config.toml
n_head = 2
head_dim = 64
vocab_size = 2048
activation = "swiglu"
norm_eps = 1e-05
qk_norm = false
bias = "qkv"
tie_embeddings = true
init_std_up = 0.022
optimizer = "soap_variant"
lr_head = 0.00809
decay_fraction = 0.731
batch_tokens = [16384, 32768, 65536, 131072]
seq_len = 512
train_tokens = 149500000
Each number is 200 + 20 x the weight over its row's rms, rounded and kept within 0 to 999. Layers, rows and columns count from 0. The size before them is the row's rms in percent of the matrix's.

# down: layer 3 MLP down (transposed), 448x160, rms 0.0838, rows 80-86, columns 0-159
# gate: layer 3 MLP gate, 448x160, rms 0.131, rows 81-87, columns 0-159
# up: layer 3 MLP up, 448x160, rms 0.127, rows 81-86, columns 0-159
down80,104,226,181,239,205,215,165,199,177,195,210,193,197,175,182,192,209,210,224,189,198,231,198,202,213,212,218,229,212,180,194,218,171,176,188,216,255,201,200,188,227,201,204,214,195,212,182,179,170,235,208,197,165,199,204,215,195,207,232,219,192,194,184,212,190,223,193,182,203,209,242,190,171,177,166,178,178,170,188,225,188,180,189,231,216,221,212,203,197,226,205,186,210,198,216,225,194,218,196,199,224,201,220,202,217,201,201,191,170,188,184,163,222,215,207,175,202,220,180,199,203,144,215,217,215,186,182,207,185,205,169,188,188,256,216,200,182,186,228,185,206,191,191,191,160,214,226,141,206,184,175,213,206,200,219,219,213,235,240,216,207
gate81,097,181,240,231,202,194,216,192,196,204,223,176,199,200,207,229,178,181,203,199,222,237,186,191,214,208,201,224,216,222,206,207,226,199,193,203,198,208,205,196,194,224,187,196,178,205,196,185,226,212,217,182,203,183,209,212,197,174,179,187,173,185,215,226,202,220,197,215,212,205,196,202,204,191,246,183,234,176,207,195,184,176,179,213,228,194,226,216,193,207,237,170,219,179,175,183,212,172,177,206,229,176,184,214,177,177,197,186,205,217,137,226,229,205,211,215,162,238,223,191,185,171,192,185,228,209,187,199,152,218,221,192,198,204,195,188,233,220,225,176,183,189,230,216,161,217,201,226,170,222,243,210,156,197,202,224,175,204,192,181,217
up81,095,217,208,179,185,187,150,211,180,178,194,218,196,183,158,199,172,191,203,192,224,176,199,197,209,196,210,207,246,212,204,197,182,211,214,176,152,180,200,215,158,212,174,180,212,177,189,213,201,217,177,200,199,191,198,213,169,210,168,190,195,182,191,184,226,209,186,204,202,153,193,178,188,200,180,146,204,209,202,199,217,194,210,214,227,195,171,216,193,189,242,237,229,246,202,237,214,184,184,193,190,215,229,217,220,216,181,217,174,195,201,229,180,190,166,191,217,186,199,200,228,200,192,143,166,205,190,216,218,186,182,206,203,206,206,214,175,232,215,207,212,206,209,213,209,203,196,194,194,233,191,207,198,181,199,217,206,194,186,263,192
down81,104,203,165,199,196,197,173,215,177,196,213,239,216,195,191,174,196,196,213,188,182,196,215,187,182,209,212,193,163,201,202,184,177,169,164,196,189,206,199,213,232,164,170,208,176,192,207,180,211,187,189,204,205,209,188,192,181,196,200,173,200,215,200,198,140,204,211,185,187,156,219,138,190,190,206,215,224,219,193,192,208,233,202,212,164,217,185,183,213,165,218,185,193,212,202,194,171,199,170,220,231,202,209,175,223,213,216,195,175,191,227,206,219,203,203,232,212,210,196,197,195,171,219,196,157,206,184,192,246,201,178,191,200,225,171,187,200,190,227,221,263,179,192,178,160,188,179,214,168,211,223,182,175,193,182,209,192,214,199,226,203
gate82,097,189,202,201,185,206,218,187,235,205,153,193,204,197,206,190,210,185,244,186,198,213,195,221,182,209,220,238,186,225,205,190,225,176,194,184,145,185,213,186,191,199,211,188,198,194,197,252,205,218,201,182,215,180,180,195,209,201,214,184,195,235,201,172,183,171,204,189,241,185,234,229,231,169,191,162,201,225,195,201,190,209,209,221,177,172,201,182,209,211,201,191,189,168,204,210,229,204,198,223,240,194,209,210,212,224,169,182,189,196,182,201,186,223,197,183,185,217,161,163,201,220,193,234,215,236,231,169,209,184,229,179,223,193,184,229,204,153,209,202,184,180,197,216,211,219,200,205,223,177,222,231,227,202,207,210,198,222,188,204,234
up82,106,210,207,216,200,204,177,175,181,214,171,168,214,205,187,206,196,183,208,175,185,183,213,166,211,193,180,188,198,191,162,173,202,216,178,169,227,187,176,218,245,177,219,182,173,232,225,163,194,183,193,188,182,229,212,199,159,201,197,184,187,218,213,236,192,188,203,197,225,238,205,162,197,214,200,240,213,150,200,239,187,176,158,234,189,216,195,223,180,185,169,232,207,200,192,223,191,184,179,179,223,205,178,183,203,197,160,211,196,208,172,200,200,175,232,198,195,230,212,208,190,199,191,170,208,200,223,220,179,209,200,188,199,223,224,216,210,188,207,226,227,213,196,204,190,195,214,235,193,201,191,170,214,174,210,198,204,163,211,169,206
down82,104,198,206,199,179,178,210,223,170,222,185,236,240,174,232,179,202,191,182,188,186,164,227,187,198,174,170,214,171,205,181,185,215,197,221,201,182,200,209,194,199,173,202,218,205,200,209,217,227,177,186,179,181,185,197,213,225,204,171,190,195,204,211,162,206,184,176,191,173,186,155,203,223,224,186,216,199,179,223,159,181,206,223,186,221,230,200,221,182,181,197,171,213,216,182,195,160,225,201,182,192,194,235,207,189,211,206,194,179,208,187,236,189,218,171,234,235,210,198,183,190,154,216,195,181,162,212,201,175,214,240,188,214,175,161,203,196,170,189,213,254,229,198,203,188,213,214,180,190,199,209,215,196,217,216,199,216,221,179,204,199
gate83,093,207,178,209,190,235,184,247,210,221,154,194,217,174,181,219,205,176,217,182,200,199,188,222,197,203,204,227,184,224,205,199,207,183,228,222,213,185,199,201,182,180,234,236,178,191,203,182,218,205,185,225,174,179,181,186,182,189,185,237,166,176,217,207,215,200,237,172,236,198,204,196,211,224,166,215,181,212,181,207,228,211,229,192,189,165,214,195,183,213,168,204,188,203,185,181,190,206,173,188,238,180,187,207,191,214,183,211,185,191,188,166,177,231,179,146,187,206,182,210,224,192,222,199,213,173,250,219,204,185,211,194,229,192,170,198,225,199,189,209,233,179,174,189,228,183,211,216,216,206,174,195,211,182,192,233,233,215,195,203,187
up83,093,185,166,213,193,193,184,216,212,214,173,202,192,196,193,218,215,213,188,194,221,205,157,213,223,212,210,197,223,207,184,179,174,170,219,173,193,174,210,207,200,184,188,200,211,189,216,201,208,180,183,206,183,225,201,196,202,214,188,222,196,201,244,208,222,220,212,193,233,193,166,189,213,238,191,260,155,215,228,180,256,206,204,189,212,161,217,195,186,192,168,197,205,208,175,204,196,222,164,207,243,211,195,208,228,240,202,210,186,191,213,196,186,188,202,158,198,198,178,200,258,217,214,196,194,172,223,220,222,187,191,224,195,209,171,184,198,236,197,185,204,176,211,184,199,168,214,204,217,200,165,208,215,178,194,224,231,182,168,198,208
down83,094,188,205,224,190,169,217,195,183,196,174,170,195,215,205,206,211,215,200,179,211,185,193,172,232,165,210,202,257,206,204,200,219,205,156,181,179,195,188,224,183,205,198,187,208,180,200,204,211,221,184,191,182,190,214,190,218,206,176,223,202,244,191,196,191,223,210,228,202,186,197,167,169,167,227,231,207,168,200,169,207,192,200,235,206,212,204,218,226,197,225,181,199,176,247,194,190,186,167,228,162,204,179,203,236,193,214,178,220,193,204,221,204,205,194,198,227,164,175,200,209,210,178,231,189,208,192,226,225,224,205,194,190,193,149,213,235,215,217,167,186,219,187,190,182,187,187,189,227,169,219,239,195,240,224,200,207,192,189,182,201
gate84,104,221,200,246,220,209,205,192,220,179,220,211,186,199,204,170,194,207,190,210,180,186,242,193,196,225,211,160,187,245,197,195,166,211,223,159,174,236,197,188,204,209,229,205,210,210,183,222,171,177,201,211,182,228,171,183,169,206,219,177,209,219,210,188,221,174,157,216,202,162,168,203,259,223,167,200,171,225,183,196,207,228,169,225,193,196,216,164,191,209,197,221,195,228,208,206,190,218,188,211,179,180,197,171,224,175,212,216,203,213,198,171,188,170,198,218,185,206,202,197,204,195,206,217,152,178,223,217,203,187,205,193,187,225,220,202,216,175,221,228,177,186,173,170,197,209,218,211,207,183,213,183,202,206,183,197,202,170,215,203,205
up84,104,227,197,210,205,190,207,187,178,223,199,171,203,209,219,193,231,199,210,182,200,204,228,207,184,185,199,218,188,197,198,216,204,233,220,206,219,217,215,157,234,205,238,198,204,180,211,220,233,179,224,210,203,206,191,210,227,251,216,159,186,220,196,216,192,195,189,213,210,216,218,181,160,192,154,234,228,218,217,222,187,193,194,216,201,171,203,204,182,176,223,166,182,232,223,185,231,210,205,184,160,195,177,185,201,231,201,209,167,224,192,164,163,197,211,189,215,216,186,214,220,203,175,209,176,192,235,242,191,166,187,216,167,224,190,179,193,195,200,201,187,186,215,220,185,166,198,202,214,201,203,197,178,226,198,208,220,172,220,155,203
down84,105,189,215,192,166,167,225,189,202,213,229,176,201,206,240,208,239,213,223,199,210,197,224,181,213,193,174,178,209,209,227,205,173,222,221,240,220,189,174,200,218,198,222,240,196,182,261,247,193,199,207,204,169,234,222,187,180,194,187,211,223,187,180,208,171,197,221,186,179,199,176,211,177,196,208,206,197,185,213,230,200,214,195,214,208,175,172,189,202,236,196,199,216,210,211,221,199,205,195,190,162,184,178,207,189,220,172,199,196,182,192,222,187,211,182,184,176,239,185,187,201,210,159,165,204,204,218,203,192,168,182,160,234,188,188,169,227,184,196,220,219,205,204,211,185,156,183,209,174,196,169,190,183,168,213,201,220,214,189,202,196
gate85,115,252,184,248,227,193,185,194,203,190,224,193,192,153,221,164,196,179,194,214,201,185,228,187,198,197,212,181,220,205,248,172,242,206,177,207,210,251,212,197,183,182,185,212,200,198,222,198,191,185,204,213,199,196,189,163,205,205,238,208,209,175,214,193,207,197,198,230,195,208,211,188,241,210,199,188,201,227,186,201,223,242,181,194,177,206,214,222,183,233,207,189,205,217,202,182,189,213,199,208,184,165,202,183,224,177,226,184,193,223,218,161,199,188,188,199,183,211,182,239,199,202,189,202,158,207,183,222,172,182,179,184,168,175,174,195,173,218,188,183,201,179,218,165,210,210,211,247,196,204,220,173,203,176,204,161,202,195,209,197,206
up85,104,231,229,215,229,204,179,215,195,216,194,207,207,165,209,166,207,206,240,197,193,181,203,196,208,147,233,221,192,170,228,189,194,180,197,234,185,183,238,212,225,196,183,190,196,200,203,200,209,198,174,235,204,170,207,180,201,186,223,204,238,205,202,197,236,158,198,195,155,193,201,177,210,215,205,212,173,192,209,188,208,191,212,208,197,204,195,153,206,236,188,205,217,219,185,197,212,221,164,224,219,170,227,196,196,185,213,258,207,209,197,195,204,180,238,204,189,180,207,207,219,202,225,197,176,196,187,240,225,222,209,184,207,201,251,200,193,218,216,208,203,204,202,207,190,223,187,214,208,242,205,190,174,201,208,171,174,219,237,202,221
down85,106,200,212,203,195,171,196,201,226,208,163,185,164,192,215,185,210,201,231,236,183,162,227,158,216,211,241,203,177,151,196,208,207,184,205,211,192,208,207,201,161,178,205,219,202,223,211,180,210,208,209,189,217,195,199,216,195,220,232,193,202,214,189,187,177,218,210,198,178,218,211,178,204,151,215,211,172,211,176,214,189,172,170,211,191,231,202,182,208,219,215,242,182,195,218,231,223,183,179,185,232,207,222,199,220,206,220,236,210,144,195,221,221,212,184,204,174,220,199,223,217,196,189,213,192,164,216,196,161,219,212,209,201,193,208,206,184,185,221,218,193,182,203,170,189,197,213,231,213,219,190,153,172,218,191,172,175,212,198,224,217
gate86,098,216,189,212,163,167,223,243,219,200,193,195,183,237,198,201,193,207,207,193,193,193,237,213,219,214,202,210,206,203,207,208,191,207,228,198,234,240,198,222,217,191,212,205,199,219,199,223,194,211,213,177,221,223,220,196,217,213,175,201,195,192,217,205,166,224,156,202,196,209,192,156,189,234,204,238,207,215,180,212,196,173,216,205,169,182,197,211,170,184,220,218,190,176,204,227,179,188,181,229,192,199,188,171,194,170,192,233,183,184,221,192,167,190,185,240,207,174,223,223,229,218,216,178,182,184,191,205,207,218,198,199,222,188,213,182,211,183,224,209,217,218,208,201,219,210,231,208,190,207,147,171,170,180,222,248,154,219,220,225,212
up86,091,186,191,190,223,181,216,172,191,207,214,204,235,215,184,173,223,187,199,194,195,195,184,200,195,202,228,233,174,198,166,197,201,231,261,234,225,176,170,201,168,225,206,211,195,218,191,197,180,200,176,197,203,224,191,185,225,210,221,211,192,206,175,198,216,175,207,178,194,195,215,190,201,187,225,169,237,197,197,174,185,176,218,190,211,183,209,201,220,213,220,194,220,200,217,183,231,176,201,222,220,199,177,201,212,165,209,227,189,197,182,227,170,217,179,207,196,212,189,206,191,215,228,208,228,229,239,209,167,203,233,196,185,199,201,191,172,199,235,200,181,207,187,251,192,158,187,192,164,222,210,239,186,215,139,186,195,210,212,194,189
down86,086,218,211,211,202,238,198,204,201,182,223,170,228,204,197,192,210,191,187,238,209,198,188,182,179,190,168,218,182,174,201,212,230,234,221,195,252,212,182,197,159,172,206,208,210,188,202,202,199,222,164,206,200,246,212,209,206,155,197,190,194,221,190,182,208,206,180,180,233,182,191,159,210,197,208,174,190,184,207,167,192,231,188,211,243,235,198,212,221,227,190,216,179,204,197,191,196,227,201,189,182,196,168,238,204,195,211,218,222,223,213,205,207,224,218,194,214,204,214,227,219,204,216,209,197,219,212,200,163,231,198,202,181,174,197,198,195,205,207,219,172,185,177,213,209,192,238,250,199,258,166,215,204,193,196,186,198,235,206,220,183
gate87,100,194,195,198,213,170,208,207,235,188,202,188,206,166,212,222,187,203,194,187,158,187,202,187,157,168,192,185,183,226,200,221,184,196,199,202,213,220,184,187,208,248,226,226,171,210,175,210,175,165,205,172,205,203,176,207,202,204,226,251,196,186,205,201,239,220,214,181,224,188,212,208,190,187,205,208,211,173,202,211,176,230,181,208,212,182,220,215,219,228,191,202,193,204,209,176,172,198,198,200,222,222,173,187,227,171,213,187,203,197,173,187,209,220,235,179,145,214,177,171,187,179,224,217,201,228,221,226,175,212,215,185,211,224,208,173,212,232,204,216,219,219,217,211,216,189,219,182,162,198,214,233,187,162,225,201,186,181,208,167,224